{
  "num_key_value_heads": 18,
  "norm_place": "pre",
  "norm_eps": 1e-05,
  "bias": "none",
  "parallel_block": false,
  "init_std_qkv": 0.0158,
  "init_std_up": 0.0158,
  "optimizer": "adam_atan2",
  "max_grad_norm": 1.0,
  "decay_fraction": 0.938,
  "final_lr_fraction": 0.0,
  "max_seq_len": 1024,
  "train_tokens": 1236000000
}
Each number is 500 + 25 x the weight over its row's rms, rounded and kept within 0 to 999. Layers, rows and columns count from 0. Numbers have three digits each. The size before them is the row's rms in percent of the matrix's.

# layer 6 attention key, 1152x768, rms 0.0256, rows 806-831, columns 128-255
079:496494487493504502477485471505558533503485487519507522545511487500503505520488471461461468524473486445466500485512486513516470497512496521522531509487477503457460561516543533501478521439525464449526534466523501532462514505504508496518548502547477474528505494461521524511481507504505521514570527496497441524493570523507536480480496496529471465494507463510538553492520471537542519474521
115:477475473463497532489469513497512491482497527492504475485502486484487482497496553509498485467497520454521514501471491504510500504492496498507495495495565467514492511465502548488509469480459504489467486555489524511527487510501537481496526473521494499510461509463544468511500512484520552524548515491437542524514523562532507506510516495552492454442526528505503501520483481534544528495499
115:480486503503515491516516493547533491519467500528489500532514445530519513543518525476469515527482499484471490485533489503504503471509491485519519469482504530453503529512503520495467547495522467488519550467526494523458498479524519476526479515542469513535470472497489538527484515475527505506549517507532419500495580468530536468468453499497513530503502481471550542448475511524485466486540
085:495494483508495461508476455503535550494519467491503551523513512501484496519462438470452462483493474483477542463517465484505485503486500487481517489514435478433480556524540510551483517464520496504535518498500496542445484501499544511515534491520541463528498532491517518521482519511497500508522533493489442482489569506485496514498504499508470473518540439492487525530508512496508515483499
086:501495504485486535486497475483558492504518505521488509513477484480499520547487538462490488508483522508510495490510501504512464493481474529477519523454483504467500530487561501465486534477486468475485505444487528501471461495480539480511490498547518493513466483494531546515520528499487509492544481520511453494512558490507532463521517500503478499488484468487539488485490502526491504477500
093:475493474497483469471499466486515519486502482500510539498501516454487479463509516504519482487499497513475545479520494487495469552526490506499493506518531450505521549499489514553509442488491488517505473546528508530503517530492502511506531512485543479469500501493471512500549498517476504526501521506440486504481506526489523531540507515468487473513525500472492491524509488492568538493434
102:503461497499490531515534487523481444522513475502506488516541491536530520514499505536464491475500513500557489505503512496512546478463524550503503506498475502517490498510505495470513527537502548503483491490503499482504471486522470476481483500473489538485449490477510494523512492488488509518482473520521558507569496523502517469530485521500507512481474527533488452470471549497494500483501
100:483521459509473464525509459527570523502492456527524548486534524499508541501481488486459428557509502447485518509515490476494478471521512491486520500517477495465506511522499523506497502462494470468541468520531480544474485535502478494537559501505517500495507529452514525473455510520494456517517518492468485478502559531464505533546493490496484488501514472523487516453520464466538493518503
095:496469519481525523482462501487552466503490515556470515541496521443505486492498530458497508441501476486492522477496507529527444537467496491500514493517490466478500553510495508474502468469491487499507514476487513516522497503485486509545531466491520455505504536534532503513503504545462513511473525464494467502491502532509541537539540511529494490492491504513484485494518460475533517487468
103:534526530499444506498508528506482493444522485475492477468533488502505458500493472480502533488479447533525546490522493496550484511492496510502481494550511454507484470479478491508492472526521552540499514481485509469533525489489494520493503529455508528496503536555476508468480511517477466517468487467507528503452453461504503513550579525480483510496496497515447462524485498503486493508465
111:448474501485465478535496493518465479498510454486493503467507522520495443473504491498476492454521501473498505489479498508508525510498497502520485470511510483522520493511494510485530475519496554504505501529481476510498514515559488497444542509461534520490528502470533532495490483510489498525487469472479560522528462529515516493491516471505520523489499532510488512495491506492507501521520
093:541509476546516523522520533482482489501517539501493465484489468510547529508511514541526564516476485525532486536486529454475510484511489477469511485490515520521508461499487488473488535515515469496480488467487504484517499445482462481501433462485470527521480514541486467488505509489467519465499506523528516481521461475509467469468474489524526505506444501507483462472506527497426448512520
107:451459521501520515498517472525520533541523505526480512509493530488471498488516531498547458490505527508504502488456452423468539482492485495467544487483506504482510571499519530505474507496500506537484517494524534495525476510491504512496476502503532440503483485512558489534521529456486511487530504543462501498537520475534457519497474476517516506496498500490519523521490501507492486524511
092:470513509487464490489494496519548527480466490479518495513509490497503495516475500467494490500538497477481529478516446559538470519478439485512508503523482472477494510480502523507488473481496493495497534492508479504494478557488545507536569538498550476467492486493502530478487504497521475512485516497483472502457525540479513523550543506512439506494530497516475521555505509501556519507475
094:509545510502457486484489484522557541479456491496491484540517519523465503489495460485482483514530484431498493473524479507516477510522464483512502534507450492461483484488504534524493494490530501483513479518506502529474499540488526520510525535505525500459560512489524512492478508541503484485467498474515467493510499497482482552553520521485488446515533463515468527540528475463562504498503
099:522492468493547505485482505507495461499478544488498504515466493520559508490540521495504497506498498507529475504509535474511498514497527526492486504504524543532482506499491506524506498478513504516467496454508505493474478480507502470429502533506480527495481476491505503486537491469481516489511506514522535546531502456492507485492519526523508467536489527430497487472463505474493506498518
105:449475482487486495474477496478478515516507472493503551506458472494494487456489506528526468503514520539487471508501467486476484468498535520503525477530499479523539556466526468486493483462500515528490529477512471489513463458496462496486501531492520498468469502544528507511571454480519507476528469507485497534515482549511542513541536504506498480502446497477482539554519558523532517500474
106:477538513474508487512500504519490519459469505477514515486519489515495519510501526515505491491522515489510516518530478520560476495507469482521481487502545456493518482458472548528508497466485505488496514525539534503462526489503552513454543486525477496506492485469509514533502514459507499510570532513480482544511550522475519527478499499548536492481543510501533507489492485449532522514528
101:425502491459462479479490514522493500482480459510520515474542523492479452476494515506526478496559521504515496463511482506547523491483432525509512523520513508514571533497482534516513487517519508496493504574506490503526511521581566535481536504469560484465499486494542506492515499482487496506525505501452509506491472511514531538533515490488481538499506505476493508518564490445536510518477
094:475492526534532509475515501482520555510486523470495508503452478438501499485513504463538508512517538510493490482502474511488457500487477509491510478521486485465531511477505468541465484499523472505491532492505503493479489479492542508511535519537511471491502486517504550507524486483504465492544509516471458528457506474484506578476494501516451502469520480471516504545496513510523488528488
105:487439497477497488494505477508458483539493519521495442488496528515459452512517520519538499488509515492497512466498526498513547480510549508510497533505496499517499476521505503500510521519491522508497518464505467452507492504506490476467486546464459496519479510530486527530549504532510501517484477496501496494530496477497486469496493486504493549507452504478528516495490484517500480484523
100:533544525540559480522521488511496510516509510483485491469502532500499531497520432489491482523509491492518489528462527476467535514511518508507505525498492544490497476513478489488492536527525486487524436470525458521514491542521461505514494526480486534472533490512488533488473512514463500486480490508510512517556498450473494442519446492487484511532498508491490492490527522542491484530535
104:490482510500456438514503454483504519485465497486478552515490510494501490480477469473476484505516502477482508496542471548517507521493523493490470514503462485489522537502500489517511445509489516490510503519494470516495504547488480515467524518504548507499524477468506510468528479554523452489434468464480520499486503543503483523542512523443498513493513489472477528547453506503536529462491
106:509499480545463478485553463500503518485523493536520502490515537488496503495493545485501492501515469522501532500482518447471525524538504532459521528517478480516535496519489505521492474515492507501524428522525536495488486492490497494496493516436528487487565502479515506501518523531495467544501513525462527444491466496504468528552467480468505481542519497503476468503532493483500519534483
105:485523486459505562480490538525456515536520483542530525504479507478466508519493505508521488506526514497502489457501488477499419490460496517517496503481499451521480481487524523484486511496505496523469515492483522469489490477488517488534498464504485480477497547505509465553553528466500490460502498509492506499471532491474507523506515515480473474500477496534492495510510492514510501489483
096:521459504492454529539524506518498502495495497513496460489526523511499509490501510502499527463468481484524527507485511521490539525501519498475467518479514519517490480478499511458517511531495515494473471488507471494516535524472481486493470533499448543504536471491491519481504521516521490532511465461514534510519496472529489457491471494487512476495524492507498475472473496563497488501519
# layer 6 attention query, 1152x768, rms 0.026, rows 807-831, columns 128-255
097:541484529509529467494485484492495482510494517492523498481520449475495516528525498466460452536490519472506479490538491520504510493523475493484494454509518482489512507476488496487455442515536498522492506552496500528504485461509503483519543517475511506546456479470500529554470473501521488526526526477435477514491541502485529502429526466510482493498563498474496507527498517541508536468502
093:509494473505508515492484501484488532546531548525474468485503513516529486513479483530528496435495521549512543533489500486522505483477542460482505525516493473507500498510509487497515546508471501492503474478513514489481515466501499454485438466511490507510486535482497485464498537520467523514492496538536534519505417509520464493516512537487488494501463525499481509536486525518490473514493
099:485507505491499540499506464530473473512538489494505500487493541528530531495519508493550537476506490519497513513490497477499504451475502502483499519494458492538540527496520477490475474506519472502505539500488452466515521493489474480474509485486503495486508545537557505526466514549492485511495462519495498500495573490482521492537515531505515477516478487504506501508509566511477495491473
085:497508517466507500458489480512474519495502511502480463501472506516551528493523534511507472503500537533527504515487515527483493492486517490505505523509530476523505501486497502496517497494459466516457483504473512519485482460540429431522506486533476454464494513502491487509468494502476502514528556546485489514467485550490548499485511537512489524494468539518460511500477546507518485482463
093:485474511512501464492521477500505465474521462509510546493510488510486488479522528454498492544488480440471485493539458499462517511524444516469485496476496516473502517494482485518474470526518477516493538526506499515517499509490478535499554525494520520510486504541503503542508471498532485498515485474465466498502599530479514499499498521502518494508520480493494502446514517478502532512488
106:528486553521526512532540546496524438506427497484484484501505475491509495530511513492490514506499530490521463480497482518497490490480508491526492517488476514490505485476554479482514487544502463486497504494504499516480500470479533478511528499523485517542508493511503502492528504504530551538506509483471496484523499475525479451516468513477502446490543488523513509479516494478526534504510
101:456525488534508493509481481528430479499514486487480505495478472517517505466519467502533528500493517504515498507516475499487568457478519514489525489490477457523477527500492458502509541504534456540542509547470474452538524508502470502462493505451499512502502502551508510458542505476519513445499519468483495524486494498513463527509505517471514472488510516497505507515526493510506482514493
101:522480488493470510478482485515463491505514459508491474506486505530584517491456494502506504528489535485491491489523491554488511520490485505499535506486547507544478513477497520512464459445542471507476548545473541517515490482524489522507492516505503476542493496499497524545499465505499468472468515522458497531442505544450502502473517521492499482532511496512494475497474504503513508485482
099:469466539454461509500563499461529478490492439517534502490511503494474520498483516475507482524514452497500529524501483468542465498522449533554530480515487530463523491521489516495492502522532496479494490502508508535468515556498534554531499514489495520484529551435540508528492481482516516542507505499521467502486557495514530526504524497508526510464526481504519499449519501488513552512515
100:500453506519497473516497475498548465475464501500511484500511499484461491532519467514493468509490483452511489451513489463485539510522431501503465458471485520478496507500539499495462477510560505507503533513508513521500454505512551530507548524502509486499530491496527515541509507501538521517542532459490484489508585476495518491479521478476520468487523454496533490486490492495492515479510
099:508563473457475516479485551495476527499514511503495524514480522497495500498465472500499501487493497538528505531481512499570448471492522483501511495527490469501511449525507496534523513480463534470509492457517487478470534534528539494494463476495527539509517525500490455496462495506498489489442489529510488518502422492472484501475486494518510514535492508492523479525538499502496509508507
103:511534500511537477521453495493507522515548499528484519491485526532544502490495499552560447505482501529539538498493513508486484466473519471486477523470493450516519508527500434493506470512485482475503511530526472460484509429503482466437507474535488478467491527530489491496485515520470496493503529515499498533529500550518513513523515528511490527542490496531477533532502564551451488487529
094:453461539500517480483550462519480488475505491510494451518482491508520514468510520498510538500528524488506484464503492510480516495485501507519518520521509533484520539503461548496469505510532473485447490542484510534499495538507442510530515511490488465513540482473508510524527505509494484480507537533487483485484587489532479525519504511502509515481526508489486494481492506498523533473479
098:432533488519471509467515512526480492487504469501473512530495507537577504460505518522533557461503504512513508499533502505522527477515522499550548533520496494533504522514489492557531553457510452463522522507470537503509519532475479507516463481477508466511522476543530468494551530497521504457488496492483514509470517505528494514526549533508516496488502513509488475478537476494508504489501
099:508517466543526486459511516527525489485486510517506486540437511477490475497501523497486469494501520513514476515527502508486449525490535474485502470532494516467497494485475495519499498533451502509511441507529503513465479467520550494526492498530547511520475471476491481554471496498484537518507520482499469468536495508508536482455506500470447507492486479537489508475537519491465522476491
107:482478514487522462474537475522521512455462520516503520492505497495526494444542492487538493512542519458492451456477477551466498494495526534479452538463487503503506547494524506503465468568493465475462491510523485526499483518510523463495536532554524497492516488495520497508445491510475527513525529475470502506534592489505543496492494504499473489517502436523515509461533549499499472460489
106:507510518517546505512534518500494492510514519509517482488505480462496492538501477503530565488495506494501471511534485474486498506482535469505471476505505485474489496511463472487515496508496533479492503514489547472494495475522530484498447520475490503541445512469497541493531516457523523501545494492447480491516502513539451512518471504510492489457544521473510457527521506490482495481529
102:484483525508546465508525460531490492478499529502511480517500481504498507469529515498488538495489524464504463476512480485480536505497487469497464479522500480469520529483505520498479489510501505468513532516477500505542480501504508497495516566502515509499513455520505462525516521523522481502514503471444490493553570496503498473540494479490534473481525516500537473493522503482516505499478
100:449502471486523492471534469518521528489526528544504552474481485520498507490474501492535506497539503526482506507483511525455475507501531490497484539504502458504490544509454505512505501529437501496498460495516466477487478541507506470503500508552487476436522485527479506479498513500461509511489519484482495480515516554514515519514474543513464543491482512528482523525473516499507505482477
106:517475495482539484533464501469569538489503514510470477498527464500471490507492507538512444487523493499504544524468482479521508532542461505495454498523535529496483466446495488511496460496540527483517463483554496522503511480512507516471522482519493512393510510482483516532494533532480458516497487542531526540510492534493496457491506449486487527493491518514484526507534504496492488486513
100:473515491531493511532527491464550514492530483486468509504468515492467528502478486514493528505490451556546528537507515457507492518539523500462515510518474550482526478522519497515500551490500513493547447496520452477505509545445498533521536496474508538441522495550481501507493531519507501470457430489536508497512458492477488515511490515520538522498486493508482515496568478479463547506512
104:488456482522486485499528498525523467497483488505486481514516509520497483475537527512509507491530517471476487475509501508494500533496452522518501495469493514506497515493512507466500498505493467495470507474512525537495461538476483532538542490515502484496549495499526481497531501478517500514517500479484489480525578494524527479481511506482510455497516470512495519426495488475520486484493
108:473522504485501483510506507520501513493533427467490539538500490548517517505494525519452483509449535447490533513521516501490516501516482522503499525474502487531510502522544449481512500515512451482513549524509488530543546478507457515489561469475505520495526512554541462528475517489506463523526472468447497561501495545484507515511519502526536479510508524489479505474530496487505508533532
106:520508534501535493495487523519445491511485505462472508495510489527494492475487483495518528522541511544506475473489522528501493483487516524535502563472525490541489514468485485510513495472522497551520465519507503491494503508493470493420475500511488456438487483492493516443515504482470481431509556545473490534502485493536453507510469506540488530489468512489529496512517490488563471512504
102:503473518515472514512496494463543514488501492494457500508519524477474495542454516513463476480476484498500534509511522475530469513546463483509520492491514550468505474506510510502503516454532480494476476492495498544482483471470519529519492461515528509511502493484481515528518471483515511553505497528549508506487451490501512503469521487504500513526505493490483502492499481523504575503538
# layer 6 attention value, 1152x768, rms 0.023, rows 768-796, columns 128-255
087:525504514522493513485444497504502517483548501485537523494483476464497484475547500489533491489474457485521513529477506494498535463497509537503509515520517520465488494486513559452521488469549506528472542486514530489481515510505479501495525517495496476506439500509504555535473467524475505506512498513507506526550493514492480510527505498551488515484487526517490496511475547507538519522486
092:509466527468517501503468536519489479518503467511526481538550482501486465487526462527495508529500528541521530536512485518520524470482520483493488515510491465531496500477525483438492498548502490532452504471532481487494456514535445572526498499499463486486487513491503489526513465481497505492488463518485513540531501517498528515445503468513475468478487512511490519529519516527492487510443
088:508474518485453497472490483495522526475533528525487504545504486496509513512519476483494464486507514494492523534503483450513505507506538503502514539496483516507496507552495451537519499511522458550501499503546484517522521530478475512462495471508469536479527479485485528489533465552538496483478487509486496523490490499498473503467516467533514474560503488501555496490514454508486494511517
093:471503504492494529509488516521532546471507473477485524469517496524484480469482491511514498536534512450462496485509512500478477472507448503501532445510459508492476494486534524477487527479481488498481497494494455517496524491533496500522513485485471499519517464466430474537486495545478462482503526538443495488503494437448510487497510484459473546475507488511530500476526489524447511491511
080:522481468482521487495527483499540507510470508528477465503475477481465496527489476469478478490484483464500495581547470480464482512483562531496493500540486500470495512521487544522501516535541517473495493499506494524487525543484465504518512444488476466525492561521528527486494502462483545517477513519505514515496493511495497518497475483564500464492475507461501561437484523460473503551450
082:489468507516519459500519539557506465431527532501515523508474460497435502507527515505459506472512520521487476504519453520512497546514520546519509490526502479532492492461535534536513507484503492504490495504548471498491431484492485518478531535523495481514490480507539503483496498467481481509531494502517500488537507502531481475492509485504506525454469524486443531465522509499500501516524
091:474505501524479510509519484498504564444516513466511506474506482467482517465542517475484497495471519483529483512486513504471518533497481503461481479469496526481522509485465543512496501511508507472500533505493518502446476489509511464506486497511521477519529483511472503517484480475475458488518530499528542529527526449487473473544517495524531535489517494491423491475479524498491503485485
089:521537505532454533510448495494459542477478523482521485522493530448485476520482490491505507444548539461497481482478508501496490510474468506514482518494525477481522516532511503452523509438520475481505531487472510447499498520486532499502509519461507527519489500492474480524479519541531504521474536517520513451486502521466498489518553495469500492520501487567511528528454523478505535469481
085:497496506514475518474519531497518493540479493460458452517451516493509486499517480498449478500460505502509493526487534515463495477486527499472516516536519511489466486465506489483482480468482570527467510496476495473480507494522485496505503535460481483500546486522485491488497488516497507477500545530468509518509494501482503480456498501501479525510466517474481493488509556507499510507491
093:469527506516489483502465478503496487487484470503533465514500484486505464486479517499502494451516486486517475512548505467508461521537514459513485414554514505494488511500519459550519554493522477502500520496523485488503486497505523528559474558505486505505492515489477497475493465502491547516488470496442480488529491584510556503508569528495484523469514507506485520469487524488467470492529
093:458548482523489536452480532422484515518488532494483501459484518433495463455507475460541477497449452500498513504471478495500484476532449482479522505488468525492517501505491498512480527460490481454523502485490458491474505473471518468510458497476541494505518491475478521512491509521479521499504498477517522498456493498478504477508504509495504518520504501480511505542477507511527499493519
093:523530535470526512480483538532472524495515529489504493476462474483468494490499509478456460430492521471489480497477478519509497474531463491522492501507525484537508509499508525454527501519500492492518568459503492482537504480467523530522524555457538471507518496546502486530488511526475481516491504500510512497495485466504532478574453529492517486526488521460456492522499495522491499492429
088:526506456511499459530477459518489487466520497538503489480526523529507504512504547490478487472491503469488491492516513476516510506484517471486529509513519531529481490515428505471521475480533473502528483488537485463527528530520557546495489520508489488492494481516496452471502526489478525476483540511471473495476509485488509504486461501483496539527515497505522513495524504515487498490515
088:469484497522514498475510502516506471462484520485498451489501530509484504519527516487490523481497511516503470551509479480457485524552561465498482514502533499480530483494484481520522503467497531463494524489559507520489475493494468477477548495477518502487497481539492494467520489473528483469508572482543495508465494543507459509503479469488453502498531486524509494532492499521523514510462
096:476544496511491528498482517518476463501466515459470505498487509515457508465492487470528513458489505500507472499490497519472489521547477485506487501487456517533537506478461436549526500496486465486515475532535497518483505493511513485469486466535480499510548501461456508536514474530555524536510532457468508511493501484505486542508484500484481496531510463512536519538489521519461491506512
086:519514496486488512526463483501461517499494513545484514503460546446457518458463482473518481513508493530517482517495542478481489506537444467495483485450506482482516519489496529488493501504468490456482496503454508529478488481502519466459508515468493501511531516496506488500517464521567470511501545506547495458484490465545521481506527451519515477499501490524467518523480505499506518513504
093:482543492523496529518516491504502499505531524540485467535481500550510460496533528465541533525499469526433492506502502465507491523538502526518480487526494498494542508508475451540512515493485522510520493495521489505528503489517422476467510525527498500475519461455481505454500504477466545517534539493472504456516517511538497523474462505479480533520526498446543466485491521506515442498507
088:446486529493499503542512486534511512553513497480459485506502528562506473519546498485446523522517465533458506532442518478506509486563479499536526526517517548502558519515517498457484537521519528569499494497482528513514494506525498482473498570513499528488502479508514503466505505475498520525547477543513487456494505511495478460493451512497477532514486466544477449507481492509540463513530
091:473532469525490499467497484494534509544498504487474501473480469491503488495538484509515487483518500489483484556502506492499488538508513496501529505524484495500523536515467541489490510506478494484543466519511491545482504536497500461527519479489509514497533487481472509518495484513472516495528482521459506481515491526491474495497483527505504481527483483499498502515456533473503489566560
087:511501505499538473487547485489485440464513496501536489473501503449483504491531504459477514503505500499513407547498529512484501503483476508506475522540502493486525505491494504509500512468522493484519497468462539504477455477511520496486506514521499536515523484493515480548486534459441491483561571492482472531484508529486496472535465488525511510544523510482472464504466478516536519506467
092:497462484477506483528527480465494493507487498507545468512565473512500499468481511529535502517501497477484531476520528524543533486489527533519478551497493487503572488475491497474531509497485526461548512504475495462508470493541502488489480470507518483478469477499503478483493482501492499487473471482498523511496481559493489542479429491492519490509545485466503459506488461514551486502487
091:553498547502538499487516483491519491487487485524514460489525480490542480514532464449489455537503501528501500520509503485499525487467519545461507483451525538524483504490483496522511481456494488466505488484479498460523496515523515557444496520506495546513511511517510483485467493515496494497527520516516498526510502496516504491484582532529492482490487527507460519514491534479491491488490
091:502520517506505462444546533508466496513494502542484510538470512493519490518481488503499506483508543514521483476506495500487472467508559494500512504476537497500534496522499495513531494482542487496478533485552507474509488495483478526452494535494536492504472477539526471452532511509458508517477488487524500508531499545530523513466516487475480481494496487499482523530506548525501483492514
094:487476537479531493583524468490493495481543511493513498468525513454496496504492487533516489511482532505499517496532503486545512503512494546496481473497511495522546484466477530440505496528519496481504528485489519504509512484482521547524511505459468503537485480508541496501490521506522515512483457505492538450472498507475480504496510500540482474501489488456475524494529519438504504514481
097:491513521532539483492513485442506534519495514534449499481506480492542453508484500482496472493475468475473514520489511490511491463500502510504514523530481517477503519454443561490474509464498521461533493466498489508500458487501510481535539460492502490512512463542487500578485486476484490471544513505508469489469503503495493517486507535484501524509512501535525509486510483485551514512494
083:488503533527492502508507489516530493507497485491537493486508516480528495507511528481512481502501459469521505498527496545508524517487471440471518520461524496538472536483453498492497501467509510503519457524512526488517515518463519477506522510565532515512441501542528497460539506451504483502478483490483497494487487466477484499493501527516483506510513485507524472536495513522527500448593
089:490522472476511461494516474504507563468517479516482512470531501467521470540481472462508450468503502492500517532531470478507471512476490545492486487495478475505558487465487515449469512492516491479551496489506464520510495479473477555521548519453490497513518528484510521531442526482529489500490445497477494517488495481498522544522541512521484490508496485501496512517494504500528524573484
096:501459478507489499546490456481495472470533495484494476543511506534484498510492523544499511506498475523494501524514484511534492514499538433531497518447515479490471515539551502508527514436491518505496497471501512527520539510488536518531520504527464494491461513513455498513533505512531502507491517487513467489464506496476487488487529507445465522484509518559590544490482521528512473436510
096:485518546486493496454463493465465486522485471479545499480488521413472454496542470487517461481517508529524547525509511479460508499472481530492496519464465479487506508503494493462507501474512487495455518474487484480488488486531487505515519532436508512474529499447531487541480461562515541525512486538494503508504481515461498508460544503535475491490493491493462482504511527480535515534513
# layer 6 attention output (transposed), 1152x768, rms 0.0224, rows 768-796, columns 128-255
087:533495511536475532494517531494470511528485537501492490537495496477496548536497451507488500470506503527530467533535481487493486507509503475468524492479463485533471499501491486519492495487494455474512507494472455470517481464492519536509459434457539505519551450526493471479521459480524472500461550472487550532488476513539477525536467496469538480493505514483499506488495501497542487501501
095:517545511452479473445497506476519485453529520528476471508505510503536521497463500498483462470501452484459524461468501513480476526519503512496501477513508521512494491537481507513499477517492560500549507501500457478481515545512529516504454509483566505482554491470503491482471492555474497501493504495495500454523455484584451523493454523439519497481490488508446500456521515475521456458499
088:464499515512544498509469471477505498497498470509490453497447489503497516482454450493507513515498507480456522469504483536518482477499462512499454491489469437514507528518486489509484535475476513510483484522428487453520489534513460517521502515494545561497491480500455480497495518497475532475536514497502518479492484483549478497540497511483522508487483482502460445510467506502510542471450
096:524492509512510464482511508506498464519481477507508511489522520520495490510461517468492474512518487480471503507476496501539506525495524530518492521506500486481513496525481525555525511534494482474509506504536483489486483487495564498501538538518533498515519491488476515474456545491507516466516449505502439455524515524560527490494500479482520470531499438524511469478506550473489511510486
082:485514505543525505496453460530508477471447541501513512506476482484461500522512464474457506493543508464528512498516476461504475526534488517484491470489470525501500500539505492477506437482494493477528498495510511505561493545502504514498501487450503535495506487494506476506546488516513495462526481487484500486517513472520494505486515504471538503490499526506509472552525505488525501513503
085:499492503516474495474519474467463484452484507521504508536560507526544462482466511481511526480516471419472494479482468482501491505516496489472491463487530490538521481546469508487508497510496518420541499513485529480527517520519510517496484471511457522496507477509505473480451509507510481504484513499514478535497513516519493502486460464481519508515535551448471515536480492522465497481520
096:505500490501522474520511508500414489523499548491511487481557517518504506518508502507494529504529482517513475526525512535504488501488533465488512541506480507512463510519543499490527469478539491478512532496501503516543523502473530518501527516459454506526498504502512472457502576501537547495512456502478491526482579525482513528505508505446490482503503519482539485525518481480494442544496
089:511486449521521512480529494461491482527481455513475517505467516519506495512516515470512509488511476508551524537544522490466569478527466485494482498541492513538483469525495510503518531489510518476504505535504506502507508477521495515495477487542532482497520540532505501483491515466497522473504518488476484531526451486537520486481518490523522513513513500493513494484544525491495542529479
085:515524492499560502508504490496509489518498518520561499486530506476488546505506453437518519512458478494515513537509533465491503477495507522529487511480476498495476487535526463477512496552500452484539474484554520528525524536488509498497517507489509531503542536513569467495506462504447491499514500501532518455510471498568463503500509546489478491476503593507515503508508476455508505530479
093:544494497461492477493512514516474550484505484514493514520460518528511456508493448501514528523487478491484533509473467480471513530541425531518446504525474513532495497498483491500512508491497542495503483460504501541503468497509507536502487475458497516504568495453473460506496528487462482506518539502522507463508496454466499514506447450476522515546485462496528482487493496511498494505488
094:534505522499503560536516485538496472533542525486491515488492492486485534546488528493467521512494524537540513529508517511512524520467498510527526544498488482501439505545513511457477493551548494520437514502482539523521490511528493456484510496504448454497496513495485503491537474505522529469478498492486493500497439509470484508529503494506507501512476562456523510536511482467488506506466
091:472485503491472450487533537473490515490466467496478522546495503504497493544511489494497532549524474491485485500519573506555539537527500494490525494461492473414480486505470487527483491489473476496471481506475500491468461510500485486480523535502491506466490520523535508452524447436491479487494465502486469530505463520490478498528537495458456512500551490506513470501526514462493521533494
089:487489486498546503492554528499511522509471494484483551490485502536458520497466490508522535525527486528523489444503492508520500479478456544518482515496486493477551536529524535538476489497506513501477540499466514481524480476490455499485514534488462508482478504502472531482529459476501510541571477531523483493485532502462513491504495523535508488526532467526493486475490502493523526471489
092:510508491502532508509475501443480526531441504519503554464516520523487525486533473483516458467495502521542530527481510504529494480457525494490514496523484536529483466494523483485528488507483502467534446495508509493518535553506474499498509479552503487551481523511502502526463504534477515501455487490510548521505574490445531479493506513491475523523479560511479514519476503505471492513470
099:478506513524524523502490476542495507540538497516463515480480528502494467532495504497470498521507519519508520527529527524506459481493474504502496523523506515493451459536519487479481517516521502550504505509467542497543465463496495494475480517511511467481435478489431490465513482477524514496490488532499477460453473504471520516526528512523528506524479527523491508491546493513509526472510
086:532486504549481537506515452491438498500527485479516470502490492506490524507547524542518537463513526512534497498521470510508520506470504491489509498552478490507497512510503472501484499511528508508511499532486493493506487508503460549482515507519484517487507527532487462484520551500492516461467481488455525537506504505530508507513545514523503529505508543504540495467523499462487518482522
096:486477513506512498519531492473545543482489516483482549493464479509475518512469487507467506490482517467558535516507533512525461488487495524465528560491502530494494490479540503484482526516518487484488486480497520514521505531500479517478490492519448487519505498464475533488496509543517487525492471520508499497486568464448518505555469493487521500557491548526469498510494492491474524505450
089:517448500511485486492528475455544497450480497527514541481531513450456483510489485486536494495477502491479522511513485512525482494481494507489491532489519483487493500482506506528522477499510487419490497477534481515481524540519492512523521546532498526496463478509499537483454528526518518533534499525512484487557545509500539508503475507479530482537529493522523535501472495490452521510450
097:544489516512530544520516489493506475496513486492540528502517532510459464492492497458461511497516510518523525463487520504509469495455482488522476493504482518493524479490497520499540455468481480484478498477514515530509462477514497502526472509523496516509480498478485497526508528516507504510488525522562481461528522493453504489495508420484471512559507551455514511561454509505486546480486
088:536507492519532509509487473442494536505445554517474480471529494468487538528488486499446465538479540503503514507490502520474524497495513496460490531481522506452510485529481478485516480501462531488483469507522503498533483528519473480482525495494488455498511494475475534415519478507494528510446450469530520519550561487503491486475551560436504502522509530552531518528519462496479489549498
095:474539503467486501481510490480503549503526525455489547474479465500492526477482495527482488522481503538502503509449507503513497469495507504529513477470498512507471556483474503511482493481469490504482500479524480492500527526459488511507495490500487491491473556501436510486495503510493554532494510525469496516507565452489497498507491515507525474489458530487483490504482519495513474505500
094:501522508544525501499529519479496498489533497508497475504487487473499579479484497509496519492501493494527528531524448532467486475501489500486470492518481464531489519546523511504500501465501519516506525500462491495466528523458434524531528483449547496499519471483513505511549507466481489531497494436504555505488495479509503491511487480507495511497517437494483486509515505487531494503480
090:544455505487502516495492478511509494521499494522443491474505477470524516519523499499515521479441487495517530520505474487504503501481432511504493530501522488497487506564477531497482511464495467525488509545444502498478490522529449519469487503480506513523491555509487548487504480458505512499532504458479543541454459465532453455499482521489492521476528515508480516419505495479528524521520
093:478540489504464514486494504531509534499473512484510505509500470504506485523506484517486503505547511502470512565465443523513505525521514486501509486507524503517512522522484472552487458514529485500539518509537485546510493463481502477487503486464515510518452531515531485544472498491485508516525502463522526595494535501447535520498509517495523488521467456514525494495489478516488495535513
099:520483503523512537527519491499539470501525510432503491552495527480476539518492514530519473510524478554551487501498487492491517517482501482524561508506496563487508510551502518519508473517522462483474466514503452496491537530531472501505538520489501507530505538514523515543533528543498503508443507471507518566534565473521549473539493494493507456501507485491467480495448470464489463538472
080:488457491494501504538565505494507520551505486509453532501489547511471515463509543500524509469559464545489492498512476490500505502499516516478494511520495524508487492473503493519514491526497539483482567515493510496524492466479515498509517579463489514502499461548497491520491495460484535554511537509511475505535487510492490503457478547461515498490510461522543509444464494487495538498504
092:538505496490496518499454532509531482491487509497464471502508467536487498522527508524473487505572510546547475533487493521527491533485499494531500490554474585510507524512480518531509429486533520516485468466512496509494497532523508507521525499446547527524478466524529473512534538538472465493482526490492481510530461489540520492507474455507530528483509439524464448483461509448511495500532
096:478522484490510528465502533482549525494497435510479497499446527512479506529499473470536506508510501496527542479487494476526555510495487503498476492538496497487550475462501479525505541520534507466484476534500464513510529477523478495476497483499491519486547512496499551542447473530461490502531526506504495558542552476525461501488502510532522510501504500468489483476549513508458530502482
101:525514522494474476518527495509508488474496481507500478503462499486490505508472512492478482461495478538527516518474514503515500496465510490518488497524490486514507530522488491489489511508529522484561489490541493500481488549540516493507450476507548497506534512510487516478497483485466510459478515475460506490514375510565492487528485475485545512521473513498491492503501526497494506501486